Weights of a small transformer language model: width 320, vocabulary 8192.
Each number is 128 + 32 x the weight over its row's rms, rounded and kept within 0 to 255. Layers, rows and columns count from 0. The size above them is the row's rms in percent of the matrix's.

# layer 6 attention key, 320x320, rms 0.0899, rows 78-127, columns 288-319
size [106 100 101  98 102 102 100  99 100  96  99 102  99  98  99  98 104 102 100 103 101 101  95 104 103 100 106 102 100 104 102 102 105 100 111 102 103 101 103 103  98  99  99 101 104 102 104 106 106 106]
[[166 126  76 121  97 189 122 142 131  90 117 131 146 152 131  75 193 123  91 145  51 114 105  89  93 174 171 109 151  96 146  97]
 [139  51 154 134 151 170 134 158 139 186 150 106  69 177  51 123  72 145 110 137  96 187 139 134 106 150 128 160 119 121 141 175]
 [109  75 152 126 122 176  73 147 135 128  74 148  58 128 144  92 124 165 123 118 143 123 228 174  76 160 116 106 106 161 138 101]
 [153 100 136 136 122 108 130 126 139 189 160 102 110 120 145 184 122  81 143 154 153 118  52 116  98 132 169 137 145 124 153 144]
 [132 141 193 115 117 103  55  96 118 108 101 127 168 104 152 174  76 134  79 154 151  79  99 102  82 117 185  82 169 125 132 165]
 [ 53 138 142 166 213 176 176 191  86 170  90 111  93 155 135 123 142 117 146 194 125 136 110 112 125  94 164  89 171 129 120  96]
 [135  85 175 129  97 134 182  81  55 121 116 113 108 151 120 144 127 164 139 132 129 164 142 154 136  60 171 129 130 143 186 205]
 [196 146 122 150 152 134 137 180 126 168 157 161 130 168 119 124 120 119 167  86 109  91 184  95 105 110 132  96  95 208 159 142]
 [138 141 120 113 174 143  95 132 114 119 124 145 148 155 112  98 103 108 115 114 151  77 146 152 110 134 108 171 136 183 141 165]
 [115 152  71 144 144 104 149  45 120 125  72 174 157 113 192 117 160 164 138 118 123 161  52  87 183  67 140 136 175 116  88 115]
 [110 121 195 143 118 107 165 133 157 195 174  73 152  89  78  74  95 207 143 128 129 130 130 142 116 159 109  87 166  81 116 186]
 [155  78 137  89  81 133 137 122 123 162 166 164 192 120 147  81 121 102 156 107 160 182 117 104  43 134 118 125 120  73 174 145]
 [143  85 123 144  84 133 154 192 145 100 139 108 145 188 117 140 123 154  74 162  93 159 117 109 100 122  91 135 133 124  38 140]
 [124 139 116 182 116 105  67 151 122 152 140 141 158 149 181 114 124  83 172 166 123 123 119 164 122 176 120  99 165 102 117 108]
 [133  89 123 132  99 106 149 160 152  73 162 132 151 115  93  79 114 124 154 112 167 112  86 117 132 144 127 127 148 112  88  52]
 [125  75 135  73  97 107 154 181 202 152 156 122 117  97 133 120 124  94 129 123 118 145 104 121 135 164 101 119  81 172 141 157]
 [ 72 153 154 142 125 119 145 106  90 102  83 135  82 113 105  91 129  75 177 190  78 145 104 163 114 126 109 181 148 146 111 203]
 [104 133 112 140 141 133 119 120 151  95 124 159 174 108 162 158 108 146 165 133 149 153 155 168  98 153 152 134 186 130 159 130]
 [180 113 156  79 134 112 124  82 170  91 105 162 143 145 142 128 142  72 159 113 137 124 146 138 157 109 110  88 133 125 190  61]
 [135  78 118  74  98 127 184 102 108 109 152 150  56  95 118  89  88 110 198 174 135  80  96 149 138 138 110 186 148 100 125 113]
 [131 113 139 142 124  92 174 132 107  84  61 113 126  56 166 129 155 132 155 130 136 149 188 127 146 142 134 154 157 122  96  68]
 [155 158 150 119 115 130 122  94 134 155 158 131 189 122 150 124 154 126 137 147 105 158 211 178 105  87 124 134 153  77 185  81]
 [ 86 176 123  94 141  95 165 111 105  65 161  93 143 116  90 130 185  80 123 113 117 106 132 147 115 168 190 155 155 168 128 181]
 [ 93 111 134 142 145 119 103 118 167 128 163 164 111 110 198 119 131  99 122 130  66  63 123  76  96  93 151 155 111 117 153 126]
 [104  63 115 128  83 164  90  93 130  60 121 111 148 152 177 115 138 130 155 136 106 155 179 150 168  51 151  84 103 150 173 143]
 [ 76  89 168  75 149 132  74 144 118 107 163 115 186 142 152 105 147 127 173 130 137 120  90 112 138 146 157  94 109 159  84 129]
 [ 75 136  70 153  95 141 110 233 100  63 130 135 130 145 198 145 111  90  85 144 179 135 101  69 115 133  89 160 142 152 152 171]
 [133 135 133 143  86 139 125 115 183 118 181 156 153 132 136 113 137 147  94 171 128 132 152 156  88 142 157 117  75 126 130  97]
 [171 175 149 119 140 143 143 139 113 138 131 110 135 127  78 127 156 126 130 109 130  65 135 105  76 103 105 113 167 142 136 117]
 [149 137 151 168 103 108 162 144 167 150 144 131 153 153  48 117  80 138 184  79  90 129 105  88 119 128 151 106 117 132 111 162]
 [118 145 114 101 114 136 123 176 147 120 173 128 113  62 180 109 152 150 111 162 118 134 132 173 101 225 161  93 142 119 156 102]
 [177 198 167  90  85 177 143 139 125 120 168 132 161 215  71 106 145  99 160  92 114 117 116  80 113  73  84  90 168 127 177 155]
 [198 129 195 135 159  74  96  70 107 138 128 108  88 137 162 144 116  11 160 118  97 108 126 136 131 123 102  94  82 130 110 117]
 [156 186 142 163 128 207 134 112  96 167  52 193  92 126 154 178 134 106  88 145 121 152 122 146 125 107 117 152 145 146 172 219]
 [124 111  82 153 141 125 176 101 146  97 148 120 128 127 162 105 113 160 113 130 138 120 122 106 125 105 155  71 148 110 152 160]
 [120  69 131  99 146 166 129 108 140 126 181 145  66 163 106 100 168 155 111 111 202 146 160 157 118 113 124 117 133 111 109 102]
 [136 170  88 103 141 149  94 106 115 115 104  88 137  94 129 175 158 104 160 106 141 143 141 173 140 101 127  98 171 105 101 172]
 [123 158  78 150 168 167  78  55 191 149 126 149 119 122 118 149 159  85 128  48 113  98 143  81 163 150 158 117  73 185 140  66]
 [130 123 105  58  84 158 178 110 143 160  99 118 136 135 123  70 170 189  71 158 139 119 124 113 125  87 158 123 114  64 169  70]
 [133 123  82 141 101 122 118 115  96 122 131 120 184 166 137 119 151 112 175 154 115 147 170  75 126 126  86 122  77 169 101 149]
 [114 144 164  91 142 169 168 136 158 118  97 171 129 124  94 168 113 159  95 157  97 165 143 166 157 113  94 192 151 126  63 104]
 [161 121 100 121 140 107 137 116 160 145 112 158 125 162 135  71  67  98 159 136 112 132 137 104  95 119  37  77  92 168  98 166]
 [124 107 152 166  83 189 109 115  94 121 136 160 126 102 144 118 171 100 160 147 121  92  82 158 125 117  85 150  82 108 103 222]
 [ 88  62  93 143 125 148  83 126 136 140  65 147 118 139 173 180 135 109 155 115 100 130 113 113  76  88 126 126 119 219 104  88]
 [109 111  73 105 119  91  99 151 111  93 113  84 141 112 147 148  94 117  98 129 144 120 132 179  71 106 157 189 111 149 180 123]
 [ 95 128  45 158 101  81 105 129 116 172 139 208 208 148 105 122  92 161 106 181 176 126 135 118  79 185 127 134 139 182  83 131]
 [155 144 102 149 164  81 119 106 125  96  99 144 115 142 150 143 139 153 130 156  95  76 136 156 206  99 144 145  73 137  96 182]
 [145 103 155 108 181 123 133 117 142 163 186 175  98 128  85 168  75 125  76 178 210 182 130 133 153 150 141 103 179 151 134 138]
 [133 109  92 124  78 147 135 146 155 157 139 134 137  92 148 100 107 119 138 111 127 171 129 125 153 143 163 139 145 105 183 121]
 [163 142  71 103 125 151 150 132 189 133 132 122 130 176 187 135  97 187 145 118 110 186 144 143 153  80 154 148 153 116 120 131]]
# layer 6 attention query, 320x320, rms 0.0898, rows 79-127, columns 288-319
size [103 103  99 107 105 104 100 100 102 100 105  99 100  98 106 103 107 103 106 104 103  97 107 104 101 105 107 101 107 105 109 108 108 116 101 112 107 100 104 100 106  99 102 101 105 105 107 108 110]
[[166  95 100 159 150 181 102  93 152 145 153 138 159 143  76 173  95 108 161 153 156  96 173 158 109 122 115  84  90  94 154  81]
 [115 111 109 108 120 154  99 145  84 142 110 100  60 150 118  99 168 156  64 103  98 154 171  92 130 194 146 129 108 198 133  61]
 [116 114 146 103 122 129 130 168 174 144 192 110 129 161 100 149 146 192 202 187 151 117 102 124  64 104 124 147 132 162 158 199]
 [155  73 153 153 104  61 132 103 171 130 115 129 142 124 135 148  74  95  59 205  74 117 133 149 168 141 158 120 182 126  88 219]
 [117  93 140 133 124 123 137 191 116  61 147  89 102 150 149 137 141 125 162 162 135 169 118 141 158  91  66 104 145 115 160  67]
 [142 137  61  84 101 101 162 120  58  97  99 103 135 114 179 163 103 100 111 104 101 142 110  99 144  90 176 132  50 153 125 120]
 [143 120 160 108 116 225 144 154 166 173 113 157 191 146 118 190 123 125  99 128 111  99 171 150 154 150  74  98  96 105 125 131]
 [102  85  62 155 166 138 111 138 171 135 136 103 118 141 117  87 146 141 133 109 121 143 137 143 174 174  99 110 180 151  84 108]
 [ 84  80 119 138 114 172 130  87 191 109 121 102  93 186 151 136 166 171 123 123 101 145 126 107 159 153 101 112  99  52  91  83]
 [ 98 126 173 125 127 125 182  74 134 189 170 144 159  86 137 111 102 130 157 158  70 132  93 125 162 150 114  91 125  87 146 137]
 [106  67 174 109  98 117 144 125 102 162 132 158 144 102 132  82 138 147 144  88 133 162 117 115  75 163  91 159 100 107 157 123]
 [199 160 140 128 172 119 136 179  79 144  75  50 154 154 122 130 106 133 173 148 124 127  54 142 136 127  44 149 123 176 112 142]
 [ 47 133 135 125 143 165 139 168 137 177 108 155 158 115 161 120 176  53 169  72 126  62 151  85  88 156  69 139 141 120 153  56]
 [111  85 144 110 125  80 137 134 190 108 101 139 127  63 152 134 133 149 118 107 219 181  81  83  97 202 156 112 163 148 179 161]
 [190 205 153 136 122 162  91 110 151 147 163 143  70 109 100  79 138  84 164  97 144 122 188 131 143 117  84 157 104 102 152 148]
 [178 217  46 129  89 179 114 143 199 135 101 117  64 141  88 137  94  70 163 122 122 144 145 159 123 162 109  92 157 140 109 161]
 [146 110 131 115 107 159 106 120 155 101  92 130 132  73 145 150 108 163 107 167  96 132 133 145  84 243 132 121 129 157 136  85]
 [132 105 143 110 174  91 117 134  56 134 143  97 126  69 149 159 146 141 153 158 134 131  98 154 105 128 129 119 130 123 163 134]
 [160 123  58 197  91 121  96 156 158 148 124  99 164 106 139  86 131 113 168 137 146 108 158 134 134  90 138  89 129 100 105  82]
 [160 160 123  97  74  93 102 122  71 112  73 158 153  79 102 145  55 118 143 118 126 130 155 143 138 100 114 203 194 162  30  64]
 [115 112  93  86 130  90  87 192 127 113 179 106 139 118 128 102 117 119 137 158 136  81 154 124 167 171 161 118 106 134 124 118]
 [ 85 166 156  88 129 115 120  86 105 144  85 133 169 108 165 143 131 160 118 133 127 182 192 112 135 152 123 139 183 171 157 157]
 [ 85 203 156  90  92 168 116  75 133  80 168 127 152 142 171 156 123 194 162 163 117  45 104 101 158 157 157 130 131 150 121  92]
 [115 137  99 195 154 138 148 119 158 102 135 132 191  85 116 171 151 140 127  91 144  80 115 168 231 100 137  77  90 119 180 132]
 [105  85  89 115 130 103 127 255 222  87 199  80 187  88 112 201 143 150 138 190  95 169 128 151 113  97  54 184  89 150 116 123]
 [158 126 140 108  83 124  94 175 165 157  69  91 179  99 135 117 120  89 141 146 106 155 126 105 119 157 177 177 131 118 109 167]
 [ 86 169 115 158  92 133 114 155  98 117 186 156 121 156 137  91 116 105 140 153 115 144 108 166 116 143 119 107 135 188 128 173]
 [150 117 106 146  74 136 167  91 138 149 137 107 158 142  80 134 132 140 131 116 119 113 132 178 105 174  84 157 165 106 147 114]
 [142 117 144 117  82 111 154 158 112 103 160  66 148 153  52 150 109 111 136 103 122  99 128  96  72 126 159 113 127 143 105 187]
 [152  95 151 160 115 163 105 164  86  68 171 138 109  66 140 149 132  99 198 121 137 192 153 159 124 161 158  79  95 127 166 112]
 [140 119 108  98 130 121  87 118  99 131 180  94 160 149 172 142  63 148 123  78 123 138 102 144 120  67 143  81 140 135 150  90]
 [140 153 143 143 119 121 106  73 128 120 145  77 119 149 104 206 105  71 116 112  83 135 102 156 103 129 155  95 140 136 147  60]
 [162 105 150 137 124  85  86 147 131 118 174 127 102  83 146 154 183  94  66 106 105 138 145 110 143 157 138 134 107 148 162 131]
 [107 162 131  82 103 134 104  88 179 127 134 148 180 119 165 146 131  77 166 102 122 158 125  79  80  92 137 118 142 161 106  99]
 [ 75 146 139 144 133 143 176  93 116  99 187 130 126 103 155 103 118 120  88 123 167  97  72 132 139 147 143 136 135 133 163 124]
 [118 126 128 125 126  81 103 139 109 127 134 124 144 156 158 181 113  67 150 118 155 156 154 132 114 155 113 154 143 131 106 113]
 [ 96 123 107 147 127 135 116 108 174 111 108 132  99 150 144 117 139 144 146 127 105 102 147 191 154 186 160 164  88 173 135  52]
 [133 121  90 114  95 142 125 148  78  79 131  87  95 126 135  60 130 132  88 156 171 117 123 127 147 150 148 134 160 159 133  98]
 [159 100 114  94  75 150 151 125  92 120 112 140 145 161 102 108 127  36 196 117 119 145 126  95 125 132 126 120 128 148 124 102]
 [147 134 157 152 144  93 141 171 118 106 143  85 105 113 143 136 168 140 112 124 155  75  53 129 157 116 138 178 145 169  80 179]
 [168 115 124 103 129 173 175 155 128 120  31 123 127 162 112 104 100 109 153 200 156  99 151  92 133 130 169 127  98 174 144 174]
 [113 110 135 124  89 113 191 121 134 116 104 141  83 143 112 104 136 128 157 132 129 154 134 131 104 119 102  79 156 125 157 156]
 [112  92 115 171 101 128 107  87 155  39  87 151 113 103 134 127 143 127 159 212 100 190 149  78 157 139 125  83 131 153 166  51]
 [ 89 102  85  87 109 103 124 149 141 103  82 115 182 113  79 195 135 138  77  94 168 162 118 148 120 111 117  94 139 165 156 132]
 [ 71 121 141 119 184 138 100 105 130 140 114 161 123 135  99 127 122 176 139 143 135 134 128 150 109  94 166 142 107 103  85 161]
 [110 129  46  98 133  85 101 149 142 104 105 158 136 136 108 185 102 172 122 111 116 126 133 125 125  77 106 158 119 120 131 159]
 [159 140 148 117 110 107 158 134 122 153 125 100  68 117 163 167 145 118 134  82 185 107  90  71 131 133 147 155 177  80 148 158]
 [146 124 168 116 145 122  97 107 136 176  95 109 186 146 120 145 137 148 140 126  62 125  90 158 126 128 113 155 124 160 117 175]
 [143  95 150 119 154 131  91 170  96 133 129  81 127 164 185 131 112 124 104 104  78 156 183 148 204 123 155 171 114  78 206  89]]
# layer 6 attention value, 320x320, rms 0.104, rows 64-114, columns 288-319
size [ 87  92  91  87  86  89  84  87  85  94  93  85  86  90  86  97  91  85  96  90  89  96  93  87  87  84  86  85  96  88  92  86  91  89  88  95  86  87  91  91  88  86  90  90  89  84  91  85  90  85  87]
[[115 135 120 140 142 123 147 126 146 113 130 115  99 141 155  93 123 117 193  62 143 107 141 135 123  75  78 150  84 114 133 151]
 [156 123 144 140 125 179 137 112 121 118  71 134 137 106 101  94 163 111 131  83 144 125 138 120 137 184 125  96 142 163 124 139]
 [140 176 152 112 114 108 138 154  94 134 153  95 123 123 172 106 172 130  99 129 179 142 124 129 191 138 185 119 168 119  89 129]
 [101 102 162 152 103 135 130  72 124 157 110 106 140 117 142 143 128 132  98 156 191 153 128  87 131 161  85  69 154 134 123 151]
 [143 127  80  97 121 143 129  36  91 177 117 144  82 104 110 114 103 158  83 112 109 130  65 151 174 103 124 123 115 118  84  36]
 [131 158 135  93 136  61 124 126 157 115 139 146 155 125 167 115 109 108 124 154 163 156  82 181  98 129 118 158  86 151  79 155]
 [ 94 121 129 145 118  53 102 148 157 161 124  93 105 104 126 126 113 107 107  66 178 114 156 179 167 119 136 171 152 146 120 153]
 [123 123 141 148 106  96 121 113 139 133 102 110 142 145 125 110 118  81  67 158 134 135 147 124 109 133 171 137  93 132 209  66]
 [143  96 116 157 126  81 171 175  79 142 104 144 145  90  79 139 124 144 137 140 148 140 184 108  94  91  82 128  64 127  61 125]
 [132 148 129 141  95  82 125 162 112 175 105 135 113 111 131 154  79  95  91 142 112  63 132 178 162 177  75 131 199 125 104 163]
 [ 92 163 138  85 141  90 132 134 102 121 189 114 138 163 117 129  68 121  85  84  70 129  61 173 152 170 122 106 125 110 199 129]
 [163 110 112 128  85 138  56 124  90  73 162 194 158 111 129 109  94 135 131  93 197 167 123 115 123 113 137 104 148 149 102 122]
 [ 81 173 121 101 141 101  98 134 197  95 144 182 113 118 185 113 150 166 116 112  79 139 218 108 140  97 146 182 139 118  57 100]
 [120  73 131 143 134 132 126 173 118 151  95 162 153 104 116 176 119 134  91  82 121 136 113 112 137 134 129 174 168 156 183 141]
 [ 99 145 169 123 141 131  99 106 114 147 143 150 129 191 135 148 113  83 141 183  84 114 177  57 102 154 129 164 125 158 143  81]
 [114 141 156  87 175 102 157 170  95 164 157 105  76 101 143 149 176  97 114 102 177 169  95  45 130 124 157 146 150 128  79  91]
 [128  87 130 131 158 171 193 121 117 109 127  89  98 162 142 124 163 133 174 132  81 150  86  95 133 123  91 155 103 135 103 134]
 [150 169 122 128 141 130 195 127  77 159 152  96 125 158 135 107 175 115 141 187 119  82  92  97 124  86 135 171 119 113 121  24]
 [ 47  83 138 117 185  23 170 129 148 138 160 121 125  69 145 134 204 133 101 144 123 190 163  97 112 131 117 156  89 104  76 168]
 [ 93 129 145 135 123 125 164 139 113 164 103 104 118 137 153 126 152 141 146  89 104 141 218 100 127 130 121 132 117 105 124 165]
 [152 182 130 164 208 121 127 130 150 120 116 109 114 125 151 142 136 182 158 120 180  85 119 133 108 145 127 117 149 164 158 139]
 [121 131  87 105 103 137 151 119  88  71 199  78  90 162 112 116 124 144  59  80  87  69 119 114  63 101 135 170 136 157 118  48]
 [148  94 121 107 147 148 148 155 138 147  91 110  83 146 156 125 143 127 172 123 137  90 174 138 147 135 147 119 114 159 137 140]
 [ 74 126 116  96  89 103 125 111 137 114 134 191 144  85 116 151 200 108  98 172 195 147 131  98 121 129 107 166 125 171 151 149]
 [133 152 174  57 106 152 124 142 178 149 127 149  80 119 144 101 161 129 123 189 111 106 135 128 151 122 107  64 158  98  82 188]
 [115 162 154  87 113 113 158 108  79 132 135 186  62  73 147 150  89 168 123 198 110  88 182 126 173 106 107 104  87 123 122 163]
 [108 144  84 127  63  99  99 204  83 135 167 120 141 147 144 140 119 107 111 162 156 164 103 107 150  81  80 128 152  80  94 164]
 [ 91 134 109 147  77 167 137 125 157 146 129  89 104 140 119 146 113 127 131 115 189 164 192 145 188 188  63 127  87 159 113 144]
 [152 168  86 134 165  79 228  66  92 126  89 156 101 134 167 105 153 138 106 116 124 130  97 206  68 113 101 174 164  79 169 142]
 [ 31 110 119 167 116 147 151 151 150  96 132 165 134 110 164 160 123 166 108 104 136 156 167 197 122 109 121  59 118 135 110 135]
 [121  66  93 124 134 134 148 108 132 112 143 131 139 112  75 150 107 111  82 163 153 137 126 107 138  73  88  90 126 137 150 143]
 [175 122 135 146 123 142 108  96 128 137  98 105 144  97 180 141 176 158 138 168  45 138 136  99  97 159 140  81  90  98 146 178]
 [143 142 130 114 111 121 150 169 145 168  75  92 138 117 119  84 131 133 162  72 112 107 116 149 177 204 128 139 201  86 128  96]
 [ 79 138 125 142  63 114 193 189  90 105  77  91 101  60 108 124 163 144 107 179 104 113 132 186 142 145 134  93 145 131 117 135]
 [136 116 132 107 123 138  85 163 158 173 164 140 125 103 117  88 181 165  40 108 168 164 129 135 125 132 112 133 109  79 143 127]
 [118 139  64  92 127 153 145 153 165 132 120 149 149 142 143 126 127  95 135 121 146 149  76 124 118 100 136 173 100 172 131  98]
 [131 179 103 116 112 111 174 129  87 165 156 107 185 153 129 160 167 105  69 144 207 105 146 127 138 128  86 141  98 168 136 122]
 [131 153 117 107 147 149 108 137 138 149 139 136  82 124  78 127 117  92 128 146 177 123 151  66 149 212  90 136 121 115 188 128]
 [ 89 134 119 102  88 156 152  90 109 174 172 113 139 141  90 117 187 156 129 144  89 124 159 163 126 156  98 100 147 131 103 147]
 [102 133 177 134 109  91 105 100 128 146  93 125 140  95 146 131 155 116 110 152 147 152  69 107  71  82 126  91  98 104 118 154]
 [ 82 101  84  91 166 155 150 168 147 178 136 126  90 163 168 140 175 140  94 136 123 157 116 119 157 181 100 119 139 167 100 119]
 [158 127 120 152 151 124 149 155 128 139 140 137 153 118  87 138 114 146 105 190 142 154 128 173 113  70  97 187 155 160 176 135]
 [103 171 133 143 117  91 126 146  79 116 124 114 124 110 222 121 167  96 104  99 138 150 130 114 106 142 135 181 154 123 122 142]
 [179 127 182 146  90  74 130 126 114  92 158 122 103 146 123  73 162 186 127 122  99  77 112 118 193 105 147 183 192 120 176 141]
 [128 108 133  99 100  59  66 110 105 153 143 179 129 177 133 128  66 127  98 147  69  94 104 165  73 122  94  99 141 107 118 100]
 [138 120  96 119 151 107 106 142 120 177 177 160 211 102 101  86 149  79  73 105  58 145 141 118 180  73 102 101 176 123 159 119]
 [ 91 128 158 102 151 134 134 174 169 112 130 156  93 167 155 128 188 131 178 104 152 108 146 101 165 159 143  59  62  76  88 108]
 [ 79 153 132 108 143 139 141 119 152 100 104 140 182 125 127 148  97 119 114 139 165 101 118 146  52  78 135 195 109  92 130 136]
 [105 149 102 104 143 118 102  32 130 113 143 211 168 106 103 178 112 183 150 111 145 125 110 128 134 122 167 130 159 104 124  38]
 [ 98 126 165  80 194 181 161 124 157 118 130 136 161 127 132 116 158 136 143 122 121  97  96 126  91 118 169 149 192 163 133 190]
 [168  69  75 122 120 103 119 102 171  77 104 125 119  83  78 129 117 124 162 130  92  90 144 143 142 127 163  48 144 141 140 131]]
# layer 6 attention output (transposed), 320x320, rms 0.0879, rows 64-113, columns 288-319
size [ 86  90  90  85  87  94  84  89  83  92  94  89  86  89  89  98  91  86  97  91  93 100  95  88  93  87  91  91  95  88  89  89  92  86  89  98  89  88  90  86  89  88  91  92  87  84  90  88  94  85]
[[159 149 150 142 180 135 128  85 201 118  49 116  77  97 134 131 115  65  94 122  92 146 138 160 113 155 133 113 164 101 114 203]
 [138 213 155 153 171 101 103 127 165 145 116 152 126 168 153 169 189  99  99 118  86 131 137 137 117 143 112 150 107 180 110 103]
 [ 85 165 138  96 127 134 163 169 141 167  87 112  84 144 114 175 106 128 100 175 201 144 106 155  44 169 131 172 153  47 141  78]
 [122 158  75 153 169  57 111  88 115 120 118 140 121 165  75  72  91 153  98 104 129 107 141 131 129  72 103 227 164 133 113 106]
 [105 134 147  83 158 151 123 127 119 132  75  90 119 165 128 109 159 130 128 135 122 146 102  67  88 196 108 153 142 187  88 146]
 [ 89 158 149 122 101 158 119 190 139  98 157 132 104 155 130 108 165 150 194 106  81  82 140 114  66 170 102 132 145  80 119 107]
 [129  80  89 128 139 160 108  79 129  91  87 136  74 106 151 129 146  74 180  85 108 116 148 119 152 160  74 151  77  96 141 174]
 [ 62 124  84 141  95 186  85 157 116  98 126 172 124 170 139 131  61 169 142 120 127 100 110 195 143 154 102 137 120 182 122 138]
 [187  99 100 165 126 181  69  92 196 144 174  91  93 187 137 119 137 114  98 143 136 167 100 146 120 172 136 129 166 125 169 187]
 [150 131 124 130 150 111 163  65 162 139 113  74  83 157 130  46 130 123 100  98 133 131 130 106 114  80 135 165  52 211 119 105]
 [ 89 129 164 186 128 136 168  83 174 114 116  96  71  59 183 113 201 144 123 128 129 162  70  84 158 167 138 149 107 148  59 116]
 [ 80 126 131 101 113  95 102 135 128 201 132 123 148 119 119 113 138  99 179 165  81 125 104 190 170 162 143 101 132 100 136 148]
 [122 175  75  61  97 108 120 176 111 143 119  99 136 108 151 173 101 101 105 160 137 144 158 133 166 134 142  59 131 120 163  81]
 [111 151 125 150 131 113 133  64 120  68 130 111  92 169 147 137 115 116 108 132 118 133 120 107  93 143 172  88 146 117 137  90]
 [112 151 129 129 104 108 102 133 151 106 152 131 108 131 153 187 172 149 129 121 155 168  87  79 184 148 170 115 154 161 117  86]
 [174 114 134 139 134 123  84 108 104 178 122 170 120 142 149  64 155  79 132 140 126 143 166 137 115 174  96 108 156  96  81 146]
 [140 121 124 125  77 141 110  96 101 121 155 144 122 144 133 119  94 144  98 163 110 165  89 158 189  82 114 155 171 124 173 130]
 [141 106 120  93 144  95  69 162 132  98 122 172 118 114 131 154  58 107 160 156 127 113 178 108 142 204 171  90  88 126 115 174]
 [129 126 168 104  55 167 133  91  91 175 102  85  93 151 142  79 101 140 192  87 124 133 164 147 104 125 174 134  99  97 184 105]
 [146 166 123 172 149 125 123 100  99 106 149 107 171 114 142  90 170 181 137 126 130 124 120 107 123  73 100  97 121 110 103 104]
 [ 83 143 197 171  61 159  82  89 120 115 114 125 152 158  57 122 112 121  92 191 178 134 162 158 161  69 178 115 115 114 106 148]
 [130  28 129 163 152 146  51 189 147 163 137 206 121  68 199 176 114 136 158 160  90 150 204 122 158 132 138 114 182 157 121 108]
 [150 212 119 136 107 111 169 104 126 140 143 128 138 176  65 114 133  99 131 106 109 163 117 113 111 193 157 136 133 105  87 106]
 [ 55 109 183 115 131 116 232 182 130 151 147 146  44 129  77 142 124 106 142 149 117  79 143 112 156 100 117 118 148 144  90 176]
 [111  99  96 136 143 109 147  59  71  81 102  98 140 148 117 150  90 165 195  64 114 176  46 112 138  74  74 144  91 133 169  74]
 [ 96 119 147 133  77 156 142 118 148 142 138 129 156 128 161  97 168 104  80 147 161 180 137 122 129 126 169 111 173  84  62  89]
 [ 76 166 185 123  78 129 137 161 115 174  84  73 116  89 153 115 137 112  86 130 140 127 100 143  71 144 106 128 129 164 153 106]
 [135  64  71 101 165 152 143 122 146  84 122 129 128 111 208 128 166 159 110 147  68 108 102  76 176 119 108 111  96 157 117 110]
 [161 110 122 145 105 101 115 181 126 110 190 114 154 113 117  88 176  64 150  71 177 116 106 148 182 124 137 139  86 130 107 215]
 [182 155 127  90 159 115 114 146 118 137  84  67 181 144  79  64 116 156 119 156 151 134 103  93 129 166 152 142 113 138 147 116]
 [128 154 120  84 182  81 139  61 191 135 138 134 136 139  91 150 171 191 156 189  64 108 182 106 144 152 158 115 102 129 110 104]
 [196 163 169 163 133 108 146 118 108  79 116 111 129 123 107  88  77 108 124 111 104 174 111 168 137 104  79  95 147  97 122  99]
 [ 56 182 153 149 152 101 136  72 176 142 108 118 136  96 125 165 114  91 135  87  93 169 129  88 133  82  68 163  84 128 119 124]
 [ 93 136 145 149 172 171 115  97 143 126 184 203 145 146 160 190 110 100 145 153 158 155 146 127 152 147 166 152 117 159  92 116]
 [134 144 131 118 139 111 134 122  79 103  74 160 123 140 101 124 142 113 153 108 170 128 159 153 118 105 140 156 130 142 128 125]
 [130 144 117 107  39 109 107 110 175 111 131 158  80 162 121  98 135 138 174 105 147 153 149 126 161 158 114 116 117 122 132 137]
 [141  95  97  88 167 132 113 160 149 101 119 160 155 128 182 160 111 123 128  57 130 122 109 105 167 113 118 126 134 167 130 156]
 [ 69 169 101 129  47 182 185 119 141 122 158 155 103 142 185 160 189 151 151 104 157 127 120 139 202 143 182  71 108 141 111  93]
 [ 68  72 155 150 166 118 141 153 102 121 174 110 139  87 156  39 121 160 127 152 188 145 110 106 154 141 175 156 125 120 115 101]
 [148  82  82  75 134 150 147 138 152  89 193 120 123 110  94 147 128 174 162  70 188 136 159 151 204 156 141  83 150 109  94  71]
 [109 215 180 165 134 141  73  86 175 144 119 114  92 148 162 153 100 171 164  90 111 139 129 183 111 110  95 131 130 117  91 108]
 [ 84 163  96  94 100 135 109  80 140 116 107  92 134 162 119 120 136 109 136 108 141 125 146  39 109 143  75 129  51 178 131 150]
 [140 107 135  85 163 146 174 139 120 141 140 122 111 100 176 134  48 151 140 153  55 137 107 160 104 117  75 103 166 105 164  72]
 [123 108 142 144 133 190 115 169 110 118 199 163 147  90 132 157 124  50 107  99 124 170 128  76  81 136 133 106 116 104 114 110]
 [147  70 113 132 146 105 125 124 191 118 118 177  98 140 138 200 121 159 127  93 121 187 124 101 134 168 113 135 117 123 108 113]
 [114  89  52 148 125 102  95 142 196 125  98  80  69 104 130 103 134 123 130 148 121 154  89  70 130 131 125 156 109 134  81 139]
 [ 92 181  67 146 112 130 137 145 139 144 126 121 115 153  87 163 138 141  91 187 129 153 162 140 189  98 139 115 144 179 176 151]
 [110  85 128 164 138  98  84 133 106  98 140 116 164 163 129 145  94 122 206 107 120 133 113 185 117 156  69  92 109 108 138 107]
 [134  62 150 107 118 138 137 156 196 137 125 151 100 142 134  79 169 133  99 142 154 116 134 179 136 143  97 101  82 194 101 143]
 [140 142 168 210 131 116  90 107 139 184 135 116 116 135 101 160 108  76 143 173 138 109  85 118 120 163 105 134 152  99 120  95]]